config.toml
vocab_size = 4096
norm_place = "pre"
parallel_block = false
max_seq_len = 2048
Each number is 500 + 50 x the weight over the matrix's rms, rounded and kept within 0 to 999. Layers, rows and columns count from 0. Numbers have three digits each.

# gate: layer 5 MLP gate, 704x256, rms 0.142, rows 649-679, columns 192-255
# up: layer 5 MLP up, 704x256, rms 0.139, rows 649-679, columns 192-255
# down: layer 5 MLP down (transposed), 704x256, rms 0.125, rows 649-679, columns 192-255
gate649:438505495519385550548464432421516516504599503510535479570427454447473560543515487509424421610543522506408494506484511394572614484489525554443562454504536473485485472507448486454431499540475436
up649:539565615499476550492496524459493559527469468544470515480392442532514561600549557498424492546487527487473547548546547458466564473601430540460528474495536413530527486532586407437439542531450444
down649:444448561463571493514519487458418526485511507569589471446516476460529601528637488597494514432437415474510515492475449505448413446502553527541574418499401501524452497550504447448536423416492506
gate650:506484501455424532389479542542514375505516534534469428569448446577399534511497554483554563492465566501460560541449447440556495468519434411473427439464459487545464573518494525514541468499550533
up650:567505482513543531516551515467558426447499607564534544473492431589526471521506489534565454441476518547545569449562470456439528477515539438397450457382507490517453459487452492413554491510444667
down650:456580513416425505505516448521479572510516483546553379451526510553501534512431444522463535511452480495537512488563612526495486573502469554542517443489531450457544459461554527560383551547393519
gate651:520465496491493546507552382465505456430453524436566522468583518536549501501476544474525607549532469499537556503441433670395492535595542590558580518580553479473480511497511458502558618540444504
up651:499546614522538586533483509473419526492492588431440412505499541523467474511437445587513501542430414560449358373445446498459547459445470482503491419518434386433535432434550477590509594463457567
down651:422542402476428470507531491492557571511524472504532450448476509453511487448531529521413452514505537489510468525560402507454503609479522482516506446503485533520407400483551557532392498509511505
gate652:526529456548573521496547388479461539491501517483630586437576465456563548505458585563517548480530575508446479487545460529552567493441498419435473477442604571441494511598466445530515429535586536
up652:474499476596488519496569458450456404549444462507337510461568516577508504520539439482425473452544421544493612537531494498525575559564593415455460544515548485493507517468404536554507416613429573
down652:527488583507547450549490414527509457571443521514391554462497477517523471481482567477473506503617513574490497545542458480524562496502478477519494487528574464527561582414479514477555436589497559
gate653:450536543501450531526424549582491476541548535486527542519484569427510487614427500554489501511520584526552416483538501431472469479488472399535488503499503461421478590484474524554456454565492572
up653:546333444532449438434536560452485500493453444514478485539550528549512489500477415389412440543515503473574463504465560512494545477493558505490512510529524498451409508453563571458485541524486472
down653:509376485569447548554525540487525515436435475551627579555504506487498487470510405451488432521564451538577498645466526487542606535537517518440494525530525519510474462452533465582482570579583525
gate654:543497473461463521577481471448484424490485531522465516591579460458514453541460510538490408500512506476444513527486539449571549504465611567421461498524509500513479546565476550476464447515620471
up654:492438487484588511561485561574498453525515523497469523507532527408469432538512540516476509515523501493438486613493535540518472526536546492565544427495559483555535442471566601498415493454521490
down654:501363375553488512507429514465558529435496470540542337434482487533540535577576538564541480526412464499533492492423551418487539534410540549523555523428565482525491498506574442416448468455534504
gate655:484504524518418419457520522511516530463595479482575472505480477525473571452468537403554494580502449523507455514479491507576482416422471526500498405439440438567593523476539526527477516472486519
up655:531385467581365473521469471476547524486457548497445568460600515422594545541484565549569514576541524541418472510574457551495581484446567432450538552481434497497490583489516508491508489420458556
down655:547440467515514465445489485552571474409471504556491417464491468446516617530564518499533554534551516562538488449543525484545495456427382487465400471481466484507483465527547504495508487474495539
gate656:520511572441541513587611502429570488429455473433494595493618593562542506476512469479538523524440508507589503445517427577487409463521556552506558554433510395462487538593539498507520400550394575
up656:481545462414468425500512400476484475557441406462439501525495527541473465516566435503416496421490422594467590436449454530479505468484582542465455490487629427481415569536486397522545558514607517
down656:422500540518539433407521512409505496514505552460491604497464463555533492468402471483542529509437559623513493492469442512554480426427591553494456436458493492554498618593473460522556611480500531
gate657:472356480522489501531455446502546520539503538423501494483478533478466483427500530495453429589406515467502481539451498508431487485490487482526487546494523598474503505420609572475518643531419438
up657:441512537531447507537416522566453479455496425549440521501489556471518444543449552512472377474484521510556423498486475506519410462559454501436488465417468577488512493476412466588599501542532483
down657:431375525426534483479457448585410500547524470461408644492466580520491508431568473498447510577468498459474465571487488482477401538538468577584529501568507484375554521447466539504504538442481510
gate658:574474570503432488479495424485467526588510447521554484517417516616534438484519560493549354547434538389427455546573479548425516528563403591599367530536529535497455483514483467491526508558536510
up658:469493481580505455469498514551498536467527511452447545559479468455501520491526515472456445461559464465482579416472468457488441466475531597488530492542536486578572472501408486467476534601488449
down658:494419446587437523520511421519505519522639536562514489513430409450488538526531494601578527498467482541465531455377409589489514482456606380421419526558463503492504479584552519420559450536392482
gate659:588490512507527443502472574493490496546373474410492458510469519529460506458568471507494442533524475499611493552483580556523570470497564479450544404459561516526499472524562540489468506496514385
up659:530563524485450469518487534520565610509404519460499517560365565481564539450538433490502473374562531507496423553476541520458538386493548480445520495438533458490597488507409524544462490393523414
down659:524456469544530549501606454516544358497465519519498455579421510515497543498493499574451415482500541477510471516583449481516483518503485438587413518466515490446571402416557449516490466408464396
gate660:470520528502483469469505461499508540406551449528523507453428537421421481526416463520516558485528496527436590519503562521438508587520486583586579509482521555503528439501446518547488556487494538
up660:422586470540406593486519498423570456514483532554461420532492481588430525402464471504595518614494496469438520415522488502502425470526495541577490479384465365471547467574469519490498551564494598
down660:554485454508434500434552457484605368413496478446463443416520521497519510572439564430485512438612449521511554429496614410464485559526518479460422501425442447520537520511531513601466460486482507
gate661:516577406505532476532462470417449539534491512527527499664476416524453454485481482563474569568591525521461530524523511524509506536626503553578588459416503433493511488500457548504473582508398484
up661:563418477502494476472533527444447545490541465474565541512578408619447463593536447417493467467509515593458488462541493496546515533487485540466478441490489565430575506483500590507530431471410485
down661:522478614515609531453448409418480519517561485531576696528573439532457474571337515506523426493529572486477444473444454551512469545525510454487499507554418505462517493534527566550474556490628549
gate662:446543473509498532484522472568535544567489388564537491526491554521586536478541527515577507524564499512447507534593434504468502542437533455489587461547511428466506450574483451531462549531540532
up662:489470479472477468508404489551532463545483470469522432514530564472514503531545510417494524445475455485495407523508566554472560560510486505464530574435512371404575484574496458530541604445524591
down662:569499511475475504400559516539483484467540462551434614479558508448528500537402492563507527474400550503504529487407524510498496528528503517526428465390538496510516533509495542514479491529526473
gate663:478481500437429490557533554435532515485440495490420524540472467505537500538588443566479519421516496467489558549431492426546587531471461542479466513519454510545472476450480517496512536520465491
up663:493481523463541541461453466536478382434570510536492540439498496404489484532568536492430579557487472451413479536445483544537546520591524471499537437495489483605510589539503437473578501481506462
down663:540529427553494457571572502344495516523472528421538439510549472452522465490515427476591468564594470440466462324537553564470514518503458562496483483491543518479464514507596480528515390558473468
gate664:472471468506457513530509470510475478449577373528480434479437516440484510517516522447516616411522528536489527519474526606478488503446505453552495527373513550472361544387427471409473571483436471
up664:432532495619424480414468467454505422452455567548541526434504473585440455544456430481534487462487440629441506482592490527431504477470526483561447511418515467454452495456495485571553443488534584
down664:519616356552488447413559504520510502503560575515527446486424438568504502583380572530355417475580478479530545547630477518595468478512499444480459488569484435513416465559551466490595516518485429
gate665:413531412548466510404470525592467448529535519561556450399528533508461545548515497485438508473441599463484532540546514514467446409504519464447488526359480637525458473540465465480511500450471513
up665:572490437405574540463633557530581544557482504529549560453490518531480531548440467514468555458441585537410515632478558510513489486536389496503427555514484524522456448499525466439462535519392561
down665:431490478423551398549559455490546455503519554538486531549529515466481585540546508484507423518564523519483482420471439550458447474433487519505520483401482472500595483562559529507493492491419428
gate666:533448423490557521417459369413544547500524537501482520505490394530477638539393586491511574584525501581495540565458533484597487503484459514462454553397517551604496551621456451557483530447508488
up666:553413478508577486544527538509468592507487388527495566470541478494547524521501583507561493514440445498492578431528489374503493457500392497364483519513502573588522599526481603591520392512485505
down666:554372551486497529536562501444530496496605444624571514484496486549560485561563464447428526468485435502490409528509524498527475553462496507522508412530514524541469531519481588472542452494461505
gate667:515484528527419536503500404537504430527510499525565550610502489448543539471443506461462406476467411470623521480496550514518506497508546667494534554572464458631467544614429458602491614553460554
up667:560452461538484551510536490570505557466548518417479450535561528602457511523527423476550436521441517572591503544558621476504498536525517508448544499397424525468536545381492512511439450378423503
down667:465394565499496666557602536486586599487513476520499633449455454553466447513404522554524529469536558524483602433622575505517605498467517455557491552546479521599478429479490515479509411495492436
gate668:496491555539444477503504423511620503423436543440479555460537528526530532447449404378544456523526470441478493499483584540501483565514518525326480393588438425505581418459519497580457514515597509
up668:522474457603538541501644503535583508450434562461535492422498544442490577532492487539474566498524506485559571466488535582452556546427553567537552571453476418541447496452486544514390450458410486
down668:410485533491545455537534489427501530458435448544389492526500425555532471517460544457500542495475563457430540359599457472536471503475527510468477447442514504506521456498449460505491443498530475
gate669:454473544554518478515496470512540499538556462406496529653434476549546545436588406526436517546447528525528513513483509515433532472509591590472517567556532542528445523513453432454509579511545408
up669:480633580506478479507522492440531531439435613464500479558452473530552566561505543480435486507426482479493439474470497446485512501434497548424551474501535493559509456496489415561543462550397513
down669:598512417579484477466475517540408541466422468524523367477511431411479391472494565525499428493527520387463474552607447420484467489608461609499436481430514471461511499454414460546560466519466612
gate670:498496534554469503491470563523497603557503440570509487440491460451523563474592437490539556490558464580513449560464499507605501431413467460485505488477537414467413477498564502527511572475483390
up670:505560484518501493488494447478557507475420560534521488550472516498442504568538525522483503510534523539422548575506553531425508531520469483500519452466478502470569530425484501524526424513528560
down670:521492496512417401456472475453434494526542589443500534450451473452428545505505514498500414557546548485459511445576546550439454486452535629502468540340430611468498517489435535517521476522475544
gate671:554441526545471565556503473536511445508496498534569529587569588468459521505502515464436507475468453517500470537494576508479545558540494480488513481578478464508483430571445506539447431459588537
up671:515536540484476537474563484462541534618511425504524477451411578450564443513578491439527550467508442515482486515504506562520516571530465503417459463471513480490574566477592562481458452458432526
down671:464403501376462541441543561457451523487565495548504568453536553513555530449398480536457381537552524520577503531511415508509528513613485501396465571648544527586506501546417430601497459522562462
gate672:387528485558476439520533552565557473506446507444515465521454444425518448487515524520531518492546466529554541580512554563513527443455434423492453494517529501573553545561518531489531528561543455
up672:433518509616526422494474506532525515492473509554562471470516436489482449590500453466466460510501459576505502440555530510597492544511562426467511483364500352455541463532494576530501550501506510
down672:586451457437526540590482496473525445474453486538511410603605519470511576522506557521471517403476499567469426405455581525530456470453448492568496418449516497463505441457447485576462612525477514
gate673:479536464496525493501567484572460578572508594524485559474535530460518420424492434445504468461443504515423481508425498554473456482495481588532496471468519487550556434547444516516465519514483443
up673:445476475590502461461470519431491449503491605472477538447487569514424543473496436495577433475459484478417502466449472386439473486448485543438510483557564449500533530497404499564563516525472475
down673:450512432513486406451594456552495436494510478432529640521528465484504567423439569505540507459473510517469488526457575486463553507526551365467504431481499577485461578465479498557544530590613485
gate674:475516504530456476532491572512513566429520511507501572491427422393444441596588564604441541477523500410466459497504458606518468493610490474475657503539430514526419558480455503471460509537577494
up674:537538508542537453578478511496436605547572538468583461516554571552567429433434466470551417482486530441504476483416510464446542559614566521570497496477550564500502507477488455488490452501594519
down674:398467482506473573591464498542497511509497521508562610488542507484571478603479479440489552551485557524555446476497515539447486531531457664440542476409456429625560475549441489521433438488501495
gate675:573553482443454516453504496487468517378475484413391559473489525556475524441511503479460461458460523571412463464433553490511556557522549502592522572493417479481393490443520488574468506562482487
up675:528524564570425546568506490489516529574523544418519456560443425514479457519576506499527526419450376564487537487524547528459470403501438463513503506413517487429496487535516469539516536499536490
down675:541600504495493509445534465470548481608473611525529378466526507439472536540357489477527448446519514431432515512443558497550529386527392573393500548502567491542438523492471601577570563407459493
gate676:488474458473552492505459540515510626504487506500454490503495503556490487553473400520493486489409508557528519519514442519554469532451422500495508562441502457553574396359568517485449555475459524
up676:647488474541508514583521500499410610500568556527418503392563565500443517468531529535582481391584468475489531502561573487531607554508514482491550568501484449559514433481472494463425397513529445
down676:495455467454484515382573479556534549448492490471447616513530499565537526490558544508469476519573449592427490519481476346533513539439469483601494485551520586488497554556483634471525483478533538
gate677:388522432520515557547513531480511416486506439364414502483551478561474527532517589496509536434464444558448494508526520581443543526540455532367460576450530477526409451562556463592483476526526489
up677:532516501509554492578515501561476442415487519505487501497529636484563452557659590481512477427451476542419401545591465516462467486479583585531544505550449384494537532497483436600437513462547512
down677:466634486534495506531535459504547506498581499606513484510484542478558513452530487451494564492486516456530394510522463497560463485573585572606517525557484490540560565400492490543442415367535466
gate678:479442516538459570539472472442539574681474497535485520412446456493519460496523443424472620520483430579478603546566441465439497516541555426511597576483472479410495422434541540521519526541541517
up678:426448421469484572442575494431464441429572465581600567406476453467463536567496540482503447552450407571529438507576509547513558493555571546446462506529523495494501526398477467555548544470458490
down678:523474578440541498434545506507510525533601446494485597548470535487495518437398484583486552550583457504504392561560478456444490531461501477460490439470469544530545491511480408482546408540623497
gate679:546516512533444551496531562436594519522606485517507516598613634551396429480540461494506452541456568464555460505594444513502462370502506580472449389349523549430487436515445514551486479451530545
up679:463486470601480462501413542585548529487506534597431490462459472526545547452540432584533446496621481567368446520484488495475536491523532531483593535518475469458505565448498414435492451583600524
down679:520586564507448419450503445464548530474320497438536565455472456510510434512415504493615500565611503497562609481474509461473511461452540564510336521494545459549480504452498429434538363503485530